{
  "n_layer": 13,
  "d_model": 640,
  "n_head": 10,
  "n_kv_head": 10,
  "head_dim": 64,
  "d_mlp": 2560,
  "vocab_size": 21941,
  "activation": "gelu",
  "norm": "layernorm",
  "norm_place": "pre",
  "norm_eps": 1e-06,
  "positions": "learned",
  "qk_norm": true,
  "attn_scale": 0.125,
  "bias": "none",
  "tie_embeddings": true,
  "parallel_block": false,
  "init": "normal",
  "init_std_qkv": 0.0139,
  "init_std_o": 0.0,
  "init_std_up": 0.0139,
  "init_std_down": 0.0,
  "optimizer": "soap_variant",
  "lr": 0.00541,
  "beta1": 0.95,
  "beta2": 0.99,
  "weight_decay": 0.051,
  "lr_head": 0.00539,
  "warmup_steps": 78,
  "schedule": "wsd",
  "decay_fraction": 0.646,
  "decay_shape": "linear",
  "final_lr_fraction": 0.0,
  "batch_tokens": [131072, 262144, 393216],
  "seq_len": 1024,
  "doc_mask": true,
  "train_tokens": 623900000,
  "steps": 2667,
  "dataset": "wikipedia_en"
}
Each number is 128 + 24 x the weight over the matrix's rms, rounded and kept within 0 to 255. Layers, rows and columns count from 0.

# layer 4 attention query, 640x640, rms 0.12, rows 189-191, columns 192-255
[[111 151 151 143 132 120 104 142 107 125 119 108 148 150 144 133 117 116 152 145 152 134 145 103 112 144 125 135 137  88 131 104 136  97 175 144 121 136 172 117 142 105 137 149 109 109 119 103 123 112 106 103 140 113 121 133 129 129 146 125 139 146 114 114]
 [148 163  99 129 126 106 104 126 118  83 136 134 120 134 158 119 125 147 142 132 126 121 123 125 120 127 126 140 149 114 127 124 105 110 133 131 117 113 134 121 124 126 114 139 137 116 137 130 105 142 127 138 102 114 150 113 154 145 134 118 128 111 107 106]
 [132 168  91 106 104 158 147 123 144 178 132 134 172 118 139 108 134 163  91 103  84 109  97 174 127 140  98 142 142 147 152 148 128 104 114 130 136  92 139 144 134 125 174 143 108 141  79  63 169  89 103 119 111 123  99 139 134 141  98 118 133 131 125 131]]
# layer 4 attention key, 640x640, rms 0.125, rows 189-191, columns 192-255
[[121 119 141 132 165 123 143 140 135 133 145 147 118 142 141 119 132  98 132 127 116 138 136 104 127 130 126 126 150 141 156 182 108 155 151 106 167 121 113 134 116 142 121 120 150 162 148 115 138 140 136 147 156 108 127 131 119 126 122 140 125 153 142 109]
 [ 95 122 119 127 132 128 133 138 139 122 159 139 118 140 129 140 127 128 143 148 136 138 137 103 109 112 154 108 112 149  95 129 132 123 119 109 110 138 142 119  89 126 103 115 150 145 119 136 121 148 119 131 124 119 119 114 143  88 115 109  99 113 143 126]
 [135 101 155 131 136 142 157 111 159 144 108 119 128 107 164  99  91  88 119 139 115 118 163 103 163 115 166 133 157 103 129 114 111 158 153 107 132  69  97 132 128 140 132 178 129  93 138 142 162 114 146 103  91 141 105 160 101 151 133 140 127 115  97 126]]
# layer 4 attention value, 640x640, rms 0.134, rows 128-177, columns 192-255
[[124 110 141 155 136 131 116 152 112 121 128 152 140 125 143 114 134 144 107 118 127 126 120 110 113 137 107 111 151 157 134 118 136 117 129 104 135 140 153 141 112 129 133 101 128 154 132 126 157 127 105 126 156 120 141 153 143 132 106 101 115 112 112 146]
 [136 131 152 131 124 121 142 146 127 122 161  95  90 121 141  93 147 118 135 137 144  98 111 121 150 133 110 136 114 113 112 124 199 147 128 113 106 152 119 113 103 125 174 113 141 113 142  95 124 135 113 117 109 146 144 104 135 111 132 136 151 123 119 100]
 [125 148 135 132 130 138 110  80 135 125 130 144 144 161 107 157 138 121 131 130 121 128 120 165 103  97 119 150 146 156 122 167 117 140 104 154 110 165 138 128 128 169 117 160 106 116 150 156 128 139 125 134  94 153 112 114 140 119 134 163 109 108 116 115]
 [119 133 125 155 155 122 137 126 140 137  77 104 139 158 124 130 137 139 124 166 133  88 108 144 140 127 122 157 155 143 162 138 127 134 135 125 141 119 133 108 120 113 133 131 136 131  91 142 113 144 117 122 116 139 114 162 118 132 140 122 121 107 138 114]
 [110 122 123 107 123 116 102 126 142 133 113 140 121 108 166 137 112 120 133 115 149 133 128 134 137 109 142 121 138 107 116 112 109 129 103  92 128 121 134 111 126 132 132 125 152 160 128 143 139 104  83 155 121 121 157 127 121 138 114 134  87 112 128 177]
 [135 131 127 110 100 120 143 153 151 104 149 140 132 117 121 156 107 133 144 156 148 113 139 132 117 120 112 136 142 133 120 109 156 110 139 118 136 115 145 143 133 140 126 108 127 159 125 133 143 109 119 120 135 129 126 152 136 126 131 158 125 117 137 136]
 [122 127 135 134 124 127 106 102 146 133 122 145 133 142 124 114  65 109 134 130 128  90 130 130 128 138 117 120 146 136 151 128 146 137 122 147 117 127 130 168 123 154 133 116 113 131 110 103 125 120 129 150 108 127 119 111 130 113 119 130 114 131 162 149]
 [ 84 135 143 121 101 122 140 122 101 126 128 134 123 141 116 124 117 150 144 133 125 135 137 104 126 111 158 120 153 141 157 138 125 141 119 106 111 105 120 130 126 127 124 126 121 131 111 129 117  95 123 100 113  94 150 130 143 132 140 122 107 117 130 136]
 [137 129 115 136 119 116 127 135 115 119 125 150 110 138 143 118 125  83 128 143 113 129 135 115 116 139 119 132 115  98  92 141 122 123  99 141 146 129 136 137 109 108 145 127 125 117 152 147 143 142 160 137 116 127 118 146 121 121 124 122 110 150 139 123]
 [118 137 128 117 163 118 147 101 134 118 119 124 136 148 145 102 100 148 105 128 124 114 133 116 130 146 130 136 108 126 139 139 135 121 137 138 117 137 150 150 157 118 124 146 138 157 155 120 118 170 134 135 155 128 114 136 128 137 133 117 132 138 125  95]
 [120 149 125  90 119 140 120 103 129 124 121  96 138  95 108 148 131 108 116 136 151 140 117 161 158  95 111 125 118  76  98 122 112 113 141 130 126 117 123 104 110 127 120 129 144 102 150 142 107 116 130 128 136 165 147 122 105 139 142 106 113 133 145 131]
 [130 147 148 109 165 134 112 145 128 107 145 137 136 128  93 124 108 125 161 142 104 126 162 136 124 149 142 135 124 164 115 142 106 121 104 135 124 112 133 146 115 146 148 121 113 115 103 117 130 121 139 168 131  90 102 144 160 114 114 152 114 106 112 111]
 [143 140 148 105 142 105 123 130 128 106 123 100 118  99 117 136 143 108 145 134 150 116 121 114 124  91 104 144 127 140 113 126 139 115 162 128 152 146 124 109 133 150 133 145 143 101 134 122 115 122 128 121 109 131 134 111  97 108 126 132  83 124 121 106]
 [118 107 118 132 148 131 129 140 134 145  99 118 141 139 132 117 131 113 103 136 110 124 133 143 129 137 120 127 111 166 130 115 168 138 135 135 123 136 141 124 138 115 133 113 115 146 136 103 116 114 156 143 123 160 121 138 118 137 144 110 105 135  70 128]
 [138 116 132 118 127 109 117 128 129 135 103 121 131 165 104 134 108 138 125 135 137 158 123 131 103 140 157 108 138  82 154 127 118 107 140 124 112 102 116 150 122 112 152 110 159 110 123 108 154 140 130 137 142 138 123 103 118 137 123 123 110 138 133 146]
 [155 125 104 165 139 141 120 119 128 126 185 126 110  83 138 123 129 121 130 126 111 120 112 100 122 157 133 113 124 134 150  97 142 117 102 109 138 133 111 124 116 147 153 143 116 130 141 145 135 133 109  97 126 147 118 118 137 111 160 137 155 100 106 134]
 [117 129 125 129 136 112 133 133 130 163 158 126 131 135 118 158 119 110 122 113 148 108 155 162 135 137 148 149 147 141 107 124 134 129 141 134 117 129 145 114 102 104 117 121 140 121 138 136 117 133 113 125 107 141 132 105 143 116  97 146 118 136 113 122]
 [129 115 121 142 115 131 136 157 113 103 131 136 120 131 139 134 151 129  96 136 100 139 124 120 134 129 119 152 133 137 106 111 142 118 113 122 147 121 130 143 154 157 142 131 155 155 136 133 118 110 120 133 119 122 145  97 123 129 110 113 142 137 144 121]
 [101 123 102  79 137 133 115 105 153 105 127 126 136 152 163 165 131 138 134 112 121 148 108 118 124 135 117 146 117 128 135 116 130 122 119 125 154 145 134 125 106 156 119 151 139 110 120 133 150 132 139  84 110 102 117 131 122 123 103  89 110 118 154 153]
 [116 135 111  99 120 122 145 106 142 108 102 110 118 139 142  89 134 130 145 109 118 141 125 155 133 114 115 138 133 147 107 129 112 127 119 138 110 147 128 129 120 164 106 136 103 152 150 107 155 130 142 139 107 133 127 101 124 117 123 135 137 129 120 150]
 [136 150 150 125 174 129 151 119 123 154 104 135 155 164 117 152 111 122 126 122 137 152 150 107 128 146 109 125 144 106 109 151 107 156 136 117 137 115 151 145 151 122 141 134 130  96 133 156 114 105 145 147 144 128 129 143 104 134 164 113 144 127 150 120]
 [123 136 138 106 131 125 156 141 118 116 115 151 137 138 130  96 130 105 147 122 122 153 151 125 133 108 139 122 144 141 138 147 116 102 115 101 122 164 133 158 144 117 144 132 127 150 124 130 116 146 153 153 121 128 124 121 136 107 113 119 155 126 114 126]
 [131 144 137 135 112 143 114 119 114 137 132 156 112 126 118 142 144  98 148 160 128 128  92  92 133 109 139 136 120 137 111 149 101 123 108 110 156 120 100 112 139 140 113 136 139 150 125 152 118 124 111 146 128 152 114 132 110 151 100 107 113 111 150 134]
 [170 127 134 138 179 122 140 114 123 141  99 153 115 142 142 112 158 134 156 136 130 173 103 113 192  94 131 117 141 155 113 145  97 140 113 123 135 139  98 133 112 150 116 102 136 155 140 154 142 146 135 133 130 139 100 126 146 116  88 107 125 136 132 109]
 [131 120 135 130 127 148 144 136 123 116 113 106 120  99 130 121 131 115 114 153 138 136 148 109 159 140 113 129 122 120 145 125 119 116 126 120 134 149 120 105 123 129 109 104 111 153 103  89 140 101 112 144 137 111 169 110 123 140 137 146 117 155 130 133]
 [119 145 146 139  94 150 132 141 103 130 102 134 120 124 132  94  98 151 104 126 115 129 114 146 115 108 108 116 145 144 148 155 130 108 115 119 115  90 127 155 137 141 119 122 160 140 137 111 119 111 131 139 140 120 110 128 146 114 155 157 151 126 133  99]
 [111 115 118 129 109 116 148 108 125 122 127 153 109 138 134 128 138 109  91 133 110 180 118 116 128 104  85 130 110 149 134 146 112 146  97 134 122 145 149 132 131 140 110 103 134 135 127 138 129 150 157 123 137 124 126 122 104 129 149 128 123 130 148 164]
 [117 128 130 122 127 140 151 133 153 112 121 109 147 121 124 144 136 136 137 120 146 144 159 145 152 104 147 127 125 144 116 121 127 145 110 131 141 153 126 105 117 145 121 114 124 148 129 111 129 124 140 128 101 116 137 146 159 118 140 115 131 142  84 139]
 [ 98 141 110 157 145 140 141 126 121 120 124  97 140 126  97 123 143 133 135 125 118 124 123 142 127 129 135 129 110  84 143 141 122 131 125 142 134 110 104 103 113 110 134 135 132 135 145 135 149 126 123 118 142 136  94 123 111 109 146 120 110 154 112 123]
 [130 111 150 143 138 122 109 115 138 131 113 110 122 112 139 119 124 134 132 121 126 156 149 137 132 153 108 126 155 101 137 145 104 109 128 153 140 129 121 177 105 142 149 143 156 120 126 107 116 143 127 147 147 121 127 137 145 129 144 142 138 124 136 143]
 [113 130 139 105 113 121 116 162 131 118 153 124 135 129 131  91 142 132 120 123 118 155 107 139 109 105 119 110 120 123 152 113 126 151 153 152 155 121 155 117 134 129 137 119 107 137 151 130 124 106 122 132 101 110 139 108 105 137 125 134 110 122 125 138]
 [136 131 125 138 134 141  99 105 142 144 120  97 114 112 105 132 116 124 122 147 122 108 120 102 140 161 114 102 147 120 120 143 129 112 124 144 140 134 122 143 106 133 152  95 129 124  94 145 145 114 128 123 125 125 160 106 138 124 144 120 132 120 153 134]
 [140 114 117 130 124 135 138 129 129 145 126 144 135  95 145 157 106 142 105 148 138 120 137 128 131 131 128 124 140 116 139 104 139 136 105 129 129 120 144 105 106 147 104 145 146 135 152 132 128 123 115 113 130 122 110 139 151 131 140 149 150 141 132 150]
 [141 134 128 106 143 143 132 116 128 129 133 158 120 100 137 132 137 139 137 114 111 117 104 119 125 132 130 124 125 130 114 154  99 144  88 127 150 134 138 152 138 140 115 131 134 126 138 136 128 142 120 160 135 125 105 178 143 135 140 134 127 145 116 105]
 [134 150 136 115 124 139 146 123 112 148 127 137 122 117 135 123 125 169 125 147 139 137 125  73 114 150 148 137 151 134 118 121 133 141 170 119  89 111  99 139 118 127 123 137 107 132 126 144  96 105 140 151  97 149 121 120 106 129 110 126 115 155 135 131]
 [138 134 100 119 130 131 125 127 138  74 141 149 130 117 105 156 141 125 129 153 131 103 121 127 111 153 111 118 120 131 112 135 122 136 108 133 140 129 126 149 125 127 121  95  79 102 124 141 128 115 125 121 122 135 129 119 110 121 154 123 157 149 126 134]
 [147 125 114 102 137 100 126 121 128 111 135 109 119 168 118 134 126 115 141 100 122 151  97 111 129 152 131 132 134 110 105 100 121 142 126 131 168 122  99 133 128 114 149 135 119 138 145 127 153 123 146 118 135 111 156 155 139 141 138 115  98 106 136 119]
 [126 132 134 129 119 140  99 129 119 125 114 129 117 109 142 119 117 126 120 115 102 129 112 120 125 113 144 121 139 126 131 105  93 128 115 124 116 123 114 147 148 111 138 114 113 111 149 134  91 125 162 121 110 159 124 118  92 123 118 151 142 130 156 135]
 [122 144 137 117 156  92 124 133 144 120 125 117 132 154 132 145 150 127 134 130 112 142 130 133 127 108 114 142 156 131 130 139  97 151 125 116 112 133 147 122 136 111 114 153 136 117 155 128 129 146 146 149 136 121 120 147 103 137 130 121 125 164 152 103]
 [113 151 125 117 144 129 137 128 172 159 145 104 127 116 124 141 137 124 151 107 123 115 144 149 155 110 140 138 128  85 121 130 156 105 130 142 119 161 161 104 118 104 112 125 145 125 134 119 135 117  85 146 139 160 130 146 131 116 102 143 142 126 128 154]
 [146 113 109 127 137 111 153 123 143 134 102 129 125 152 100 102 142 106 129  93 120 109  95 122 126 146 113 130 110 148 152 106  86 142 127 126 128  84 127 107 115 132 101 133 123 141 145 137 118 170 135 123 136  84 100 143 124  80  85 141 157 171 114  91]
 [124 126 109 146 133 148 136 128 117 151 141 127 124 129 129 116 130 156 113 129 136 150 107 115 158 132 113  88 114 122 160 113 174 103 137 120 140 140 107 117 123 116 133 139 139 138 120 132 116 134 101 113 111 120 160 119 146  97 121 102 133 103 112 162]
 [127 135 132 142  91 159 111 141 131 122 141 137 144 126 110 145 111 124 135 142 113 123 123 125 137 115 125 133 136 113  83 132  90 124 118 110 156 141 150 140 141 135 101 124 139 109 118 133 104 132 119 122 130 153  88 139 128 135 166 138 138 128 136 125]
 [138 150 116 110 108 105 105 132 140 127 147  98 148 124 123 136 112 136  92 152 159 136 146 139 114 109 162 123 137 146 145 113 156 116 149  92 132 116 146 121 107 127  85 113 126  97  99 147  74 136 119  93 112 168 144 104 124 128 137 135 143 139 103 112]
 [145 146 150 139 129 168 173 132 137  85  97 127 131 119 109 142 143  98 105 138 162 136 107 115 122 147 135 131 115 133 111 127 142 153 154 104 106 158 132 103 133 136 125 108 106 129 133 153 132  95 159 139 114 121 129 152 130 142 102 135 108 133  95 156]
 [121 130 139 127 113 161 136  96 117 101 132 127 158 146 106 130 100 144 132 128 118 127 142 115 155 113 140 110 159 128 128 136 131 109 149 138 134  98 117 163 128 116 156 142 145  99 132 115 100 140 116 112 145 145 116 130 118 120 117 114 160 121 127 103]
 [105 131  81 126 112 104 116 118 148 125 144 148 146 118 137 124 129 133 122 144 132 164  94 136 108 115 136 141 103 153 149 140 153 132 112 134 107 134 138  89 133 118 132 127 115 102 119 126 113 133 156 131 140 135 144 114 142 111 128 111 140 141 158 140]
 [116 119 125 126 114 171 117 119 120 165 134 156 119 126 127 126 146 132 129 126 111 117 105 111 119 131 116 112 117 154 137 117 115 140 107 145 142 125 133 141 104 136 123 145  84 150 148 113 131 114 111 129 113 132 121 110 135 134  86 115 127 147 135 144]
 [127 120 131 129 132 143 139  90 122 108  85 116 109 149 121  93 132 143 146 107 163 120 160 112 139 128 140 117 146 148 116 141 121 119 120 131 115 146 131 129 136 124 113 109 140 120 136 123 132 121 153 149  82 134 110 130 142  99 134  99 146 133 137 108]
 [135 116 109 115 143 119 112 152 110 117 112 150 128 114 148 118 125 128 122 100 126 154 116 158 161 128 107 103 127 134 111 134 122 121 136 124 147 120 121 135 108  98 123 124 139 135 137 130 126 137 131 105 159 104 121 139 127 114  95 132 119 124 122 131]]
# layer 4 attention output (transposed), 640x640, rms 0.109, rows 128-176, columns 192-255
[[156 110 124 133 118 125 177 124 136  99 114 115 137 120 125 136 139 117 162 134 150 124 132 127 151 144 151 135 113 122  90 109 108 160 127 115  99 122 106 112 117 134 126 159 123 132 129 140 116 145 164 150 129 152 117 130 126 130 170 148 125 129 155 126]
 [139 120 134 137 160 130 149 111 148 153 108 149 156 135 141 135 147 165 121 120 115 115 127 143 115 139 149 131 102 136 129 133  95 130 141 142 124 117 157 122 127 107  79 115 115 126 115 142 164 121 134 132 143 125 126 161 127 163 168 116 116 133 109 129]
 [168  99 105 138 143 123 141 126 109 137 110 120 122 109 135 141 120 135 126 138 132 113 107 139 127 160 145 142 141 124 155 114 149 118 127 111 136 112  99 134 160 100 130 118 117 128 146 115 101  92 153 118 151  83 109 137 152 100 126  83 128 118 129 145]
 [115 142 102 100 112 161 154 113 131 122 141 145 131 127 150 100  99 109 109 103 120 149 113  98  64 125 153  94 125 116 109  94 130 139 172  89 143 130 121 110 133 130 130 101 128 136 117 116 125 112 135 123 134 138 123 105 132 107 135 158 147 143  80 104]
 [129 115 104 101 118 180  95 140 125 141 104 122 157 120 123 116 155 124 105 127 129 145 122 129 128 143 124 107 122 133 138 142 110 102 150 128 105 113 120 135 169 127 124 131 110 130 133 126 116 108 150  98 140  96 102  99 157  97 136 119 138 135 101  97]
 [122 137 141 144 150 129  98 127 100 123 133 149 101 134 116  98 125 125 130 140 124 135 110 110 122 136 138 120 115 122 123 125 120 147 139 118 130 134 117 113 143 140  85 109 118 120 107 143 110 147 167 112 122 124 130 117 114 109 128 111 135 137 160 123]
 [140 141 115 153 139 122 123 149 142 130 134 133 176 146 134 124 147 182 160 148 127 146 115 109 126 113 135 134 138 147 122 133 133 129 137 131 168 120 156 123 124  91 135 149 150 139 141 135 132 107 134 125 161 133 100 143 112 149 117 116 137  86 139 129]
 [170 119 131 129 133 142 172 169 126 147 120 144 169 147 112 153 143 112  94 107 116 134 138 141 128 124 121 126  93 141 136 118 123 118 134 152 127 156 135 161 131 135 126 140  93 104 146 106 115 129 149 160 126 132 149 126 132 122 151 143 149 138 151 135]
 [ 82 178 148 105 122 118 109 117 125 129 114 115 132  91 149 126 132 145  92 155 136 141 125 123 123 143 108 127 119 119 117 138 134 130 156 111 138 118 122 104  95 151 108 146 140 151 108 128 136 133  83 116 131 120 146 132 130 160 107 113 138 134 136 140]
 [142 117 118 115  94 123 133 155 175 136 110 126 155 141 134 162 141 104 121  96 154 134 119 131 135 136 123 144 146 153 131 154  94 116  99 126 134 143 117 123 134 106 138 127 109  87 143  91 169 103 158 152 125 138 147  90 111  99 110 150 133 118 167 117]
 [108 120 117 138 130 124 102 114 127 137 127 108  96 164 135 130 126 147 145 110 123 139 121 121  91 146 121 103 137 128  95 130 156 141  96 138 147 136 145 120 110 126 102 111 115 189 136 117 122 136  76 103 117 107 135 117 161 126 115 151 114 148 124 144]
 [121 124 110 151 104  95 136 113 103 106 147 111 109 142 105 114 148  97 120 142 108 130  82 115 131 118 130 118 111 112 126  98 130 123 132 132 139 138 127 114 112 124  99 145 153 149 117 144 117 129 124 124 115 142 156 145 137 159 130 102 121 136 140 160]
 [114 135 113 108 129 127 146  92 123 133 134 144 121 166 119 137 127 126 114 147 102 127 114  84 116 141 131 142 123 111 132 119 132 125  94 102 128 109 128 129 140 130 130 106  99 134 132 133 129 152 158 124 135 114 129 122 162 139 131 132 134  99 135 103]
 [139 143 162 153 135 137 133 110 150  93 164 128 110 126 121 101 135 102 136 106 134  93 141 130 131  90 126 138 133  98 120 141 113 121 106 109 114 173 163 126 142 126 122 124 133  90 133 161 137 179 132 148 154 152 115 138 110 129 143 192 150 109 148 125]
 [135 148 113 108 104 129 155 130 133 128 127 128 138 109 154 121 134 150 146 160 116 106 137 149 135  99 142 127 122 142 132 133 117 110 145 123  98  96 124 124 130 148 117  74 117 175 149 109 127 114  85 129 132  93 138 125 143 118 121 133 125 122 109  85]
 [130 108 105 115 115 136 126 117 121 112 121 167 129 157 138 132 120 164 132 126 148 143 115 136 136 113 125 117 151 133 135 169 121 149 165 112 153 128 147 125 148 125 107 132 131 108 105 100 129 131 146 140 103 134 122 120 113 128  89 107 110 161 148 136]
 [143 135 121 122 127 118 128 123  99 100 102 149 112 132 137 136 115 132 143 134 113 125 101 108 123 152 141  97 135 118 142 123 111 127 131 117 160 152 127  94 151 140 140 113 151 129 110 113 106 129 129 113 130 128 119 101 103 116  99 121 146 104 127 123]
 [139 126 134 126 163 128 118 166 148 164 107 152 138 154 123 139 138 112 145 112 137 110 150 142 113 134 136 160 112 137 175 136 124 144 122 127  83 122 103 133  95 123 133 114 120  98  86 114 133 127 114 132  96 155 158 165 154 129 186 144  94 116 123 119]
 [133 142 142 151 128 134 100 144 122 149 137 133 120 140 118 113 133 126 142 150 126 142 128 127 104 111 132 137 151  93 142 116 124 100 145 124 133 121 137 137 129 100 150 140 101 164 129 110  56 126  87 108 125 147 134 131 164 141 144 117 175 141  76 100]
 [128 154 144 146  86 114 148 138 138 121 124 113 152 109 112 151 118 127 119 135 152 100 137 136 143 119 176 117 102 116 154 164 145 118 143 119 148 123 149 144 114  95 156  76 128 105 138 137 105 131 128 135  81 145 116 145 138 121 122 126 121 124 109 128]
 [ 87 147 120 144 115 106 133 158 133 109 149  81 134 113 115  92  96 131 143 132 113 100 150 111 118  94 104 111 130 141 150 108 161 103 110 109 106 124 140 119 123 124 162 113 111 124 153  99 128 117 136 137 153 148  98 116 139 139  99 156  98  94 102 141]
 [135 132 107 145  90 106 115 125 145 125  91 127 123 162 163 196 153 123  95 123 154 129 134 141 128 112 144 119 117  87 146 168 113 152 124 109 107 127 138  96 140 112 131 110 137 123 135 110 140 140 124 127  91 141 132 148 125  94 148 126 129 117 157 134]
 [ 98 149 136  91 148 112 120 157 113 115 126  86 146 148  97 104 127 156 126 118 110 128 130 147 100 132 128 131  86 126 147 106 134 104 179 142 100 137 154 119 107 105 149 132 131 118 151 135 167 145 157 121 152 124 128 105 123 118 132 115 108 165 112 136]
 [123 130 154 116 130 151 119 208 125 143 121  79 126 134 137 114 136 102 106 110 128 114 120 138 101 160 134 116 125 124 103  94 120 144 167 107 152 145 150 103 140 125 141 135 157  82 121 128 116 101 124 135 110 138 147 154 120 122 145 133 119 112 106 121]
 [130 102 126 134 145 106 127 110 139  98 139 162 141 150 140 136 137 153 159 115 150 112 107 123 121 110 143 108 114 134 104 135 116 167 124 126 147 118 132 119 114 141 113 116 114 108 113 153 125 149 140 124 120 121 148 124  96 143 115 128 131 145 131 121]
 [164 118  99 125 144 128 137  81 187 114 149 127 127 112 131 145 130 123 119 119 174 164 132 129 127 139 125 133 147 100 101 151 138 156 129  90 151 181 108 151 139 129 127 143 125 133 105 150 140 153 132 150  97 116 148 111 133 118 108 108 117 139 127 159]
 [142 159 144 127 145 114 142 146 137 139 120 130 151 144 130 138 116 119 170 113 115 116 133 131 114 137 126 153 129 129 178 140 131 118 152 132 150 132  97 125 131 106 141 126 129 104 114 113 115  84 105 135 134 128 112 134 146 113 156 136 129 118 112 120]
 [123 108 124 138 157 101 116 138 114 125 162 188 126 164 124 120 166 148 123 108 122 132 117  90 131 126 102 128 120 134 156 125 120 101 114 151 124 118 146 152 100 134 133 116 110 109 114 140 135 145 133  94 131 137 116 117 117 168 115 134 113 109 151 131]
 [148 109 126 113 101 115 128 112 153 142 117 123 127 104 128 158  86 128 126 131 173 135 136 129 128 148 140 158 135 148 102 129 109 172 113 129 117 127 107 139 124 150 108 140 146 129 152 121 127 103 117 170 149 132 140 147 104 152  94 157 101 133 137 138]
 [137 150 135 136 139 143 105 131 147 155 146 103 136 107 119 115 103 120 121 138 137 156 111 129 130 132 129 141 108 152 121 136 131 173  92 113 127 107 108 118 128 126 129 147 123 131 140 153 134 121 117 118 126  99 105 144 145 143 117 111 142 137 109 125]
 [145 117 134 125 125 120 139  64 129 130 109 122 145  99 139 164 111 137 127 127 168 154 139 149 122 123 133 133 131  82 162 133 138 128 132 132 101 120 106 123 128 108 143 134 130 121 105 149 135 155 119 112 147 156 131 104 125 121 120 138 153 121 132 125]
 [120  78 108 135 124 120 151 129 114 137 160 149 137 152 144 120 101 117 136 158 133 129 145 126 126 135 114 136 115 128 118  92 146 132 145 102 145 115 117 135 118 140  78 143 138 113 134 137 137 121 126 147 125 112 104 165 107 129 119 124 142 120 102 112]
 [145 138 150 154 126 166 118 126 100 125 131 131 114 125 107 124 116 116 137 123 109 143 126  82 137 143 137 139 134 133 105 144 149 107 158 138 113 107  99 127 119 122 138 118 120 140 101 162 132 110 128 124 107 123 124 149 108 157 152 131 122 115 137 138]
 [110 137 132 122 112 124 145 139 147 138 141  84 146 139 140 145 123 128 123 151 127 157 160 143 124 113 122 122 119 123 126 120 159 118 112 114 113 140  96  90 133 120 120 144 114 127 129 136 151 131 139 136 117 136 108 129 131 137 113 111  91 119 132 163]
 [113 118 124 112 124  99 119 132 144 131 129 111 112 137 119 127  95 102 139 153 118 112 151 186 183 121 144 145 154 142 172 135 139 110 120 129 143 128 121 119 145 150 140 109 119 148 151  95 143 167 133 129 139  97 143 146 123 113 134 141 118 123 141 131]
 [113 140 152 169 101 110  95 130 114 119 153 131 122 139 141 147 113 113 142 114 121 175 116 134 138 133 153 131 138 150 131 110 118 105 160 125 157 126 164  97  80 124 143 132 144 160 107 117 119 145 107 132 111 127 159 166 105 159  79 109 103 125 122 136]
 [ 93 139 130 145 127 151 136 121 103 125 115 122 135 122 116  64 122 127 149 162 133  99 128 100 107 107 114 123 113 150 118  84 124 113 125 150 124 101 125 149 102 151 102 121 132 119 118 129  83 115  92 108 127 113 119 152 133 114 112 118 136 142 106 136]
 [113 129 133 119 113 141 125 112 130 138 155 116 102 132 115 125 129 152 109 142 114 140 145 141 113 111 128 118 130 140 125 146 152 107 141 137 123 127 116 102 126 167 113 135 136 142 112  99 154 118 103 111 120  93 142  98 132 128 137 127 108 142 116 120]
 [128 113 123 142 118 152 160 139 128 156 120 110 118 137 125 136 144 128 134 107 129 125 161 114 139 157 140 106  98 114 165 145 160  84 147 131 101 126 137 146 109 140 142  93 103 144 122 116 115 134 130 127 125 140 117 101 143 107 143 159 125 135 116 122]
 [142 113 141  95 113 146 140 135 121 120 125 155 143 130 138 148 137 139  94 126 124 106 102 112 142 147 153 112 128 130 117 135  95 128 141 127 147 122 118 130 147 156 135 137 120 135 139 137  93 161 128 108 116 147 115  89 139 108 123 125 153 135 150 100]
 [114 136  92 133 134 127 130 138 132 153 155 122 123 113 142 113 110 119 135 157 121 142 141 149 143 135 158 140 156 107 121 125 177 122 117 117 156 121 132 128  95 132 129 155 121 123 148 119 147  76 125 125 105 171 106 129 156 171 129 146 112 123 126 134]
 [153 119 140 126 141 137 136 122 152 131 118 113 112 126 123 124 140  92 133 122 148 118 167 148 115 101 152 155 135 112 108 120  88 152  79 125 115 122 106 111 137 137 170 135 149 113 133 145 141 127 138 136 134 157 154 147 134 149 178 149 144 170 123 133]
 [156 135 121 130 107  98 160 140 122  84 146 127 111 171 138  98 109 120 115 130 138 134 112 137 104 166 118 129 157 131 129  98 140 135 166 114 148 135 125 143 114 149 146 148 142 126  87 126 118 134 132 129  85 126 164 169 148 135 103 106 107 180 101 136]
 [148 109 101 128 141 161 113 168 167 143 172 140 127 123 127 148 122 123 145  91  84 144  98 112 145 145 129 114 133 126 144 163 130  94  96 138 129 144 112 140 122 110 138 122 150 157 129 103 137 135 125 153 112 106 100 125 133 122 110 126 168 124 125 138]
 [114 135 134 168 129 118 110 110 108 147 144 141 122 144 138 110 126 151 157 201  97 115 100  93 131 124 146 159 129 128 119 127 140 118  96 144 144 125 127 165 102 131 116 114 147 143 113 117 109 138 130 136 159 111 129 104 147 118 111  94 106 103 137 129]
 [126 145 125 152 122 111 112 148 145 119 132 127 127 154 116 161 143 139 108 116 160  98 148 116 145 106 148 133 136 155 153 118 124 126 154 107 100 120 130 129 163 144 103  97 136 145 121 105 154 103 154 126 118 131 167 119 128 117 155 110 136 141 138 118]
 [142 125 115 128 136 140 158 111 136 168 146 119 149 155 177 114 119 105 146 136  66 112 130 100 133  94  94  99 131  90 158 121 135 107 129 132 174 156 109 151 139 117 152 120 107 150 145 121 146 135 123 153 158 118 102 123 134 134 111 162 129 114 109 123]
 [151 109 123 117 120  97 142 143 131 131 144 109 151 131  75 170 128  91 121 143 131 160 138 147 111 142 176 136 144 133 134 144 146 132 168 120 132 127 126 129 140 132 136 161 163 112 109 133 144 136 146 156 115 148 146 173  91 120 162 115 153 123 133 136]
 [131 114 124 120 181 142 153 165 159 140 159 130 136  98 131 125 144 128 103 162 106 107  89 141 134 123 139 147 139 131 171 123  77 119 146 113 121 106 103 147 135 140 103 160 115 135 139 137 143 136 149 124 144 130 112 161 124 136  95 144 140 156 133 143]]